config.yaml
num_hidden_layers: 9
hidden_size: 512
num_attention_heads: 12
num_key_value_heads: 4
head_dim: 64
intermediate_size: 704
vocab_size: 50257
hidden_act: "swiglu"
norm: "rmsnorm"
norm_place: "pre"
norm_eps: 1e-05
positions: "rope"
rope_theta: 10000.0
rope_fraction: 1.0
qk_norm: false
attn_scale: 0.125
bias: "none"
tie_word_embeddings: false
parallel_block: false
init: "uniform"
init_std_qkv: 0.0175
init_std_o: 0.00336
init_std_up: 0.0175
init_std_down: 0.00351
optimizer: "muon_variant"
learning_rate: 0.00131
beta1: 0.95
weight_decay: 0.42
lr_head: 0.00479
max_grad_norm: 2.0
warmup_steps: 200
schedule: "wsd"
decay_fraction: 0.83
decay_shape: "sqrt"
final_lr_fraction: 0.0
batch_tokens: [65536, 131072]
max_seq_len: 1024
doc_mask: false
train_tokens: 478000000
max_steps: 5216
dataset: "wikipedia_en"
Each number is 128 + 32 x the weight over its row's rms, rounded and kept within 0 to 255. Layers, rows and columns count from 0. Numbers have three digits each. The size before them is the row's rms in percent of the matrix's.

# layer 6 MLP down (transposed), 704x512, rms 0.0295, rows 693-703, columns 0-255
096:082143112145115130161103139115120117136148175177119029173121111143111177119163155097150092136131143121149056113178124151170096112078152144132173095102137190090084125123146099102070089160145131169116113081187115120152164166069116133128158155135126197152140106103153125126170180241139158113175186179130104121074141171149157179159178111084092104197098118100150144160067155146112133135112141152158121100135103113143113152102173172086112120212118092068145134147085125122127163119171124113121133169156161188089094076151060077129161130141093085144132130135136138151095115143132080191152089132142093164150095155183154064139038047123165133085122127141134169116157068108067143151167153074124134136061082132089135122154103217155112130145151103178117175120126151163103122152148098
110:141152113124099130129139109159116122120143136108155193153083118131142177141151123113085152128184122090172161150137141125162105087115160152122145148139121231121148165149087158152124167111148084125138131171130132122154102099117177070090132124101177121154106155128098097157136137087139085089184152112123115129144119126108077138144024156119072141076103141068131114127106116119113132125113117095119067184101149168200045151086159112167140154117072099122116139150138163172157083138139080141070092133113156076100141163083048115110057120144115136085148132107154196090112099123121112150110167143180147121100150222074112136159134164125112138110081139115148165089109106165164132204090145112127115153134142122132117175084133156114153095086065204133144109116098138104176125151109124
103:150089104145128095174183100099124191082110116096132091179091103158127127124107178146180152185125116204092149145049119104106095155140172164094112163156113162051201066161165106063152135121135116116112107093131084179081160120147203152132161160118130115159161118120145114096112192121116094165115098136102128145118093083170160086106076115115087114173138186120198151157098124183065090157121133103120149111154130125135128129119103070140120092068168150102183137124124177171106097120171143196142091147155112102128103122131085182120174141093143132167109068188124132166171146164154061084096119117145074134085161132107072142112111170068139145172105174130111081110093165067093169110133155196106116121085140151142122132161167042147147103134166106142119109150179148115193128123123100
087:118181153173099122133145119167121158092087114157173194151203177103092152107196131118092154156174199089192118185120140126208087092134104189115117118106050144103127113114108166136185070159148142127054148072127143109086088158154132147134109132063083159131172169139157181088168108093136123107134121158131171156188118153119181166146125184090161160043125124163086139104153186128136141061124105167183097134138131158138140108145167096153068106155087102117148107136089124107137157141141085162100025118112122084124122181158134044089125109077153125061103201100147116173083119171049067065168175196171134135113164138128147105134132091141122132107134123140132162144146115143121144138116130167178099144103123133145104170152166091121156083083165104142119182144116142196119098140094126
102:118109148117139065089112111150198127107134131198165104090190160151115154119156088121101194190105140079187117103100179065132080067161138156110148140088164112107077109067138211069187099148102133139081133140079166123103097097160164078179095131091135118119110086113129131142154187172107135158127120105100111057154203078154060136173110135124102124082130159165118157103074143149100126138116081118202146107087144135157161116064111098136142090140099126156112092112119123106138148083151068128137169066122124101105104103136147130109163101206169092195130089157166137143143074155140143097143162163162134081145106062122129142121079173128098106096170096180138078157146188168148184124139132061090072148110135102110082136119107006111135156069172120144078101165094109108112184124143115
109:177142112178120133155129170126136111071137112101102208102142105081091099146121131115148134178172122096174092142101094112172179180152126107125169127107148121082142166092156102154098117133108089195168122110124127143115109117117077117141147104108113097111118137107125130109116085133130078133121108150126107160172112136157131075094128149139164132151121086143082128118151145132161139171136143127082117167168110147104159108112102123047087117065143097191129150077081142163149056212130202040128140136171156089084111140147169166096149085150086085116055106119124146130150094065084117192108119139102116129112087112138148087193147140143110124139119164179108145160103135156126090149185180123138124092118119123102135208127102193100160134095103156127143200125086135163130102191103115
099:154169146106079154145153118208099074164098122135087171094172181168121117089080134155113148130093089100129113168132141059107163149151151150069107150100100146092098157070143128087135122071126145137128070119119132130172094103148132154197117150150057103187125090115118107168144154186123151138148125087144165099112142118080151106130117107150127147079152149122154159142126107144144181119143120153119097122179124147128155138146153097166103183093102152122127149141113103110080115139095186168184110087127125087148122156095074124171123117120169142063134129056090096115122122127116141132140156138105138103116058076115095144087063156196066085140138184192179102142028127204168186121147117110118144114104125171081085146143154123136114118098134107046143129137143064164089087089108186
100:188133114105090138117148089115125103122077102151131146159197105080105133126115132156106145067133125101106114138152162112109118063168091161092162113104143142113103146111171102124122119136078151155195174163127151142160107064183129120159148134126103124095132101152141109106188150120128106111108113148102133157091117073104078107104151168138147133108194117137154131119158159143183121125085156174141128083094114121155124147176104154157183101165049085192132136126171135111186089153097149122153120110136094126127159132149107176157161063120226202089155076206141059079083141102160128168148133167105132177091078178138136192117101128147124166168170127163155152150084110141098126118129039106135120178093110145137148107080104139154077114165151143095161132125140139145100100123135113
091:069086194158102130072126068128175112168111131114151154113132126118119182111116112123169123142169168186124059122175137102119134101101123084164127126154146148167124155096124202131084101080122166096152129125142107123169146145101122126088091177140144151092109164176123148183093130133109094146156163073172140099100145197108133108139126110177102089177162123159144101149042147172129192157075092248130118163093119180126159139143149139137182126097143181134148145129103100092095096119143086143139117115146119110067122041067218101152145112160159151155160158107121126081128170155156143121110128114136221137147122119171089127131136124091109133154144191138074112162206125132117114146163136114140113131084178156122122149110130063179109130118088142114187124182081133134079143194130138
110:170097128122195180182155134121102074174136110129123148170091207118086123114065144097107150116110142146130131147099138109117130133092173133146103125117155071071132132177186077133181142092142088223065154120127143075178132112122160104077093142092134119096095091179146088190068255094146102073098123106126140133181146112136143140078110134175165148130105128119122095139147171135178101087067135047134142173143120111141115098105156119144168170103132104147126123147164133183163146137153137149192148132153133122141094105112132099144136127149111126097105121084078103124092188094131110086133142090148109119168121197173106127110127103154151150115123135094107134114113140165108127152116085113113182124104103168110140052091128186065093089105077153148139146156097174115118211089137143
098:104117146145143136132107133171120131133160155126160104144114115179117167144145109147067116135143125129170096100157150112175081090150076146128091124069132178143181152091149136138114144159111146113132151109094130083133072140092123095069162139132136124103132178098163125147139045148209144147125139102113078113061150125123115104101108109138176079113118146111164098126150176074151125140112111171157155154071119151076105120132124158169110069127182171191102106110135139093143139136176096120136225104141116122099088135123139098107114130174100118221126113138138113149153092189104122134107205130174204123173134135103158132147113103145086158112144105192079133106119110116116115105166159162113187149074157158095131122078121029120140103065200113142181130173119109097114051080127091
# layer 6 MLP gate, 704x512, rms 0.0297, rows 694-703, columns 0-255
107:129140076111144114133125137115144131110186065069106114102101121112194110146112155110136134187157084153110137128127132139158124087154186155122166127138130126100133090142165134151094166091113153116128133097120174071134133187139148158124136114100088156121103098153124170151158096132149102142119221152161125141133091067120078113167096103133163166128091102089172154164111131159136103164078154160114122127110132144157167205170120109134144178184158086168095168070094142094112083096129146137091127164117146113171165137143067137104114132146117104055145100150100157072100103097073070149095127145080113122165163212143126152162143123105142091102095184103128134136130123155093179160141154143155138082118174174127187106179090111201152162128102117129159112081104124145113131143112145
103:094155164188092134155141148100094136141134104161166081141087171165106121113135149094147145108121140129152125117091112105135080139104182183124104163086133242165123104112120095065133135118177151094189119153125107111126082096118109159148092081155134166135207111142140125140126105132100126115113101131094137109132106118171137078076155077095134117101120143178103116138109135146136194089112142160086185116122113103137113103140122040203171061112126103095103093074053143072166114096156133127126118203140085085138085138152127151088100150094183131086108064148140087151150156134130108198059109154192117183151099125149132131128118152120106145145161104134110116099106118080119136094106179157045117130151115159134129120133144133101143101158132160085137067055118090116112112102106107
083:147142108133131103163168138129127183166112102149144166133091156155167102151130129114130173088145095121146144160111127166148097107150155080107168100073165144090138094166146110133134111058181069088154103108120102144062116161135089133166093133140120136225089083099139201127106144078081095125128133075144166128122174125077166150119177164111151154081165109164147130071142174149162150170179099145150094051136118086150124110094137091143156148115098140157120164121146160169121102131154098136136099172157117052158120133114168050143106163132104129146153173119147147165152084163092098109114164064080109144128151099055104199164157071114167086088132154105118123152116136146139123119154149108114090154074150132127127116146100093148119148116163098138185136130103104102132173106127154
102:124105141099084135064137152129163119123183153165104142089144208130167071146094080141071090138156094147135100119108126102130148169146141116104187093130150142079080118134110086148162144077076121117196166132134148123099147095153125165167121123102090082168105118126122083128139119092108085081165111174132154140121136133143139151119183142161149169124097147082178124113114156129179110144088170167141067106084186120112147149173138134079124147173116131077135114123107193173094114137124072137086123162163152159158137112106123125117189162112140090129130111095097146108103117119140169126121099108152145138173144133076085170138118116093130154136117121084167119121096142137179153162162114125081164133159159102148098146092126163120154138166160094140096148129103091155144115108128096
108:159142107131137117110096134174153130108119158129166097156039116165103061114138175147100115125161165090127136108183141159153144106140122140153125097131092139196125192188118137136164123057095126091156065150132184137104131136143119142133192118114089153178042102119166140107189148116106113070149094138077083135113096088088092147106158166101093136084124162180114155120106166141100090095092088139092126132174145109140144182117115116180134167159089152116111137115138121167141126124159091116150075127159121109174092132078117040153107137099117174108153120148123177119085133220104099117116101101135145130082139111098115158115145143187122205138119066066134162119139102102090166128126129145115123152134154165113139075098117065122173099173065176189148090096123155152119103133080082
099:167164141118154089126126012103134165113156136099126147151139163201119163134083121103090099086152140184132159138116132127097177114059128093157059162148095115142165124132171169152160127102043161125129140167084112148120139164186147122095080127120147137111090153122191161129137068109135097089146073080195102111102100122164087168128157106141108124110144169184132150149170095111205173086144115143097107126098100121137153151097118129115184159136127087155128164108158122131182146103141121087122146141131121049101117090061131107087137095146139147162151107151121142095088142134124124100117118123166146150126138148160130120188099128164149146141075141177156099139132115106141162203123122145073087084148146138086179087128165163121117087156132122145125075118134116152134147130128129
105:108086059141074103170112081160127075166084148110138176186148105132136092159086114074096137104114101134118126168142137103093104191113135089107159126144188154127071146135152135164143175107106139097173134176113158177149126112142075098110137167086145110129121099167094077074139154140150166100115118152097131132146050156104142182158129109155143098141100149112068090102145126182139177154124139073104156058072090120046107104118156120099144125112184168107097108149138090156105124098065167135118131094137092097138095172124103066160133128149120124121133160153105125165127113081116096081137062182077105135160111128128136178118101163184152149114082092138099120169144133135183136161148185073163131187092131155050101148099088119161162132133166109189117123028131128124164131177094198
091:137102125158116095134087075140161098177141131120156096088098104136092103175092107111136157142105077125142142169119192077087127121136113144129100156108123141176114135127193110126151140092162109092070145065111165092180138152142087173104112107181133156114081107152045169100168161084086163125164153133100169152101113093132095181138108124149078181164152123144091122146111145100158179161160118120121154132132122157143166180112150084169200162127189169132069150153148100096134119100127070134106115168104137118145168086071172120112116086104109145071180176137165152145124108047168129132113174096165121074128159133109129200089138126172158145192162175115144105150128131079105187128195140110148129082129141096188149137139083114158158154108142164100128118154159074130105152143133096
098:152177125144178181109101154127124158124112116159061197132130085083142108135141140130151166088097124098093173139109091147122081156066079127124074103125126050103120137133120061064108114113145126124119139111148143114096142098107081072121110100145139153142085084181161166117133204174123124141121100161157126119150108118098091112135184126076149115146111130158102071081116062127141111157128149147135132133186158152097122166131144171109150092151135129144117097152166110123170154122111182209117151175154121096120094204144208037131119130126116124131110126103087123144155119197089136134149144130106116137074118063118144140169144161098137150160174109061212118156173142148125253121100073111123191089090113145143182156114104173136189142131118120132121145125161150167173115154102161
102:136081136192126184087136123072103120162176139143169086112116111134114089085146139142081144148175119131064121109151153100092131123055123159164141142125126152147091153109162128144147182164100119085160147108126155126111118076122112161064159114164084118078164124162069100127103136148106079128084080082141120141088107097109160156143116102117145141135105144164129116130131202096185178124220149177153114126160111134137158107159101141124113080181138059149121095107115122162119114131046144154099095105146171081163112159136138159137120132103103092142126132125111102131158137134162181193149125063167177141143174111084096201071135080155148219054140110117127097088142128147119123156090140092144145134155170155118145098083054202199146132149134093152060143136175138098171080105127140
# layer 6 MLP up, 704x512, rms 0.031, rows 694-703, columns 0-255
109:126168138105113126106116081151113106164072138088133071132105160121151115139128164170125121121197102156143134151079157149092053129110110111151135165107078146086165136180102117152131119112165173033126144117130155163090108170133151117091150141116163114179146158104135146114141084128128103149124061168110148081132071173087078121146191125093070177090138099151178182168129122147121155133084182107056078170106147171149098131181128189054110102126099141085144181098080128116119064157135073102132169172067106124115105118123109128086167123097132053112176089109168114147148129157115104183106148163120074117169122125084141137165197062159179124124096092175131134165084134161137121162106133140093140111097157157120161139112138165117132091154050116177136106096171109121165202173081155
100:084145143131136156161091179141080167138089167109121114091090157171083144141122091105158114146115128178199130123113114094123083109130189165091159158151139152118145131134133129057210118118172137111130104077131057148077140095168138149121158117166147185156166096142074104135171183115111109158087096136126141135172139101221148113100154080064120147178084090162108135138093164153176144114106142140108137171142114147153097166159152078158138080068165157110156148060074156140112059143126185110126152165094159126139117111131109122110114134139099141146105045184190075108161119147118142164109162136156147126136147148158071100113131091108106135144107135163181115149094122059102086136130130135122167135088112152064118113158126164084168132179111137065133091110138130137111146075111132
082:128090088159107104142084136119120103171114112139087086135183166128110121094142087084137115150096139149140117154088114175103112057144119099132138072100146130092152065133178144073188152090189123153046129147104091127135180137141122119156101126111127152188128131185129154139118132079147128177091181124086092201065120171092105111070176093120153133184086131081189122105168122122094138111157107125143091182090168128165074140073068089179156120140161062159111084109168156141175194119134167167133229123154104097174156094110189079173106057151107091091163169121148120132102157144149049128067144074133123152139101163123087143161120161144171114100126154134185154091130115197129119189145174113162157171060187054097130119111105122148137128127182121144101117098117150120148118108174179
098:119156106133116158111181182089156094140094160138119188125165158137071069139134113164158175098057134185044097130130107106098125127129160127181168108113105150122093126076119139085108118125151138140143100136062159182151121128157126112110120097142178088117123106093090104112108214069113135125184111133118188107123147123126135141063167173138119146103145153134118132141129143147151117114061152199180043160123144120178087159178182113126148080110107153119131125089154167106156135154119145103099095117121186119132082107147074128143137130081098132143130149138121122128104105144122143099147129160093112126121144180159062137156153159127147087075130155085130101176061134168095116146167089142096143099102159125108096111113110162110129169187172083192037135142185125042172141075120116
107:115096177145107171168168103171104155120107127129091142128166123138123176176160086107116113169144141155114141186136102117092105151086186142090152188105172111068180087127135099096065107177166085181121170103123151137164107154097124092151095193112153157073185120153114107136075046114109091153113163126103202069153148128181182141088103130133112142129092085079154147112064055149172156150166136147180127103093162106100127104156125149120118093070142121149083151140096141102100152122117113106119131140092143147101156103192202191138134162135116129134110110153150084193168118119176139189126175176077075116132172080135147123175107108067167172129086165155079090100106156156186118090138150101163138145152172082130147131115152163152073184109173103099104195163150116120151143152174155
099:161116128147112144078117027130131162150128090158157100177143119155106179111143133141106067135142111162111153144099172138095084119117116112102111196139096125137128171083127152116080098137139164167105143104156106168184131160110124118137130135099088103131095092130127140157071112179126134127115111116139138079146128105145138158132136098134206107091148142117152114151121071096187098145128132133128098152152152138148125139107173148066118159139089091158138227124146100076094097143104133031135168114078115071092105127063170098134189143129147167134091123134134211055142119167172126130131090110153140176124115156076141177134125131117168129158107167105097140184114115144162113171124102135079107138117123089116116100125049156101136126087114189113115139095132137105093097142159120
101:123083172081099115084111111141169086113133080083117165163139083149104125103141154106100059187089177177102119145172158131190095094152141144133158087170092186106103132119138069121138160076099132120158086131156093137178104029128195133135098191126107048088086174149131125134157121124087141157097182178140144155088083098094137131129146163149101179118063152118146084097163100165142135096102152137173122206136114087051173120168164173119092184131152119111121142162161090160110096108138160141135118152115187127178129201188109120131144154172150148170109144168126166150126061048115163082123167097089119144123116131121112135094076115144148102132139142130114157115137124175104156125136088081143173160164214148133111168162101093138138162119157128151164096206075132100085163140172140
089:141139105166130201131183129150163119130081081210110133162143152139130087126151080108134085055147185059143165128159151134127116082150088102076126120117104118092142143142138094084146109139092115114078137139146091171069106123136111092154138141104147100152164130119144128138138123135087167131162053120110110176142115127180117137192130137066145170075116142121144100104126148136104148131173127116121057149081107130118108139126124119069135170127122121189132139180132120128132096166120147080165135173101140146103130156142079167171127137106132115146148061131141135080064196178136120076116144155105114130234068179151126119097118172174146147135150121136079117138085151139102122123122146179154178157155099094106146135121136081097138109134138106126110105128147144168114137120144141
098:143106098091161124107106152135105133106137094173093129110154159156112106121072147101129154086099110105122117146136144163091158143096189135173090112106132053091137103161149151122156093086110195108151105122171176104148079108131121105152098119119115067074080103192127110154159117185153106129080141107142145138140123103163135127142146128102185091187128157094066143095133114151145104125168157077164173121150140074140187190053133194112124189081142147130109047110139134138148179176152131110122127143133122121168090183123118129161129168163156123072124122092095127171125096147115128104127140085143107159091146153144119152128053105097135111099137231080075100129098130130131145138098121131077163114133160148139136105157114081151067143053173110145163126105154142042100160158166144
103:108140122121120126143060137214135128114182106182122142088128163148168166043168075105081120142137121132146116147182103160113141102117140143117140132145122124104207117097128068112127129114158105116158155137167183136130111109111133109118111127135142046181093130105164212142142159173077150112140160184135156114176101188201119167141163153085085130158073116146135161134125141134134085151150121137132110120131089166130158095153131144104108137096077169122141108130169165136174180114069146160103128123137071151113112117115096132238073048110112130135124148108063156098137081111154115155102149165164165180137149180111121137144089185108079177132117095099117175151109108150129158097092122155156148151127111117124170204134123142099106097150103118139104088096152128210140126154139234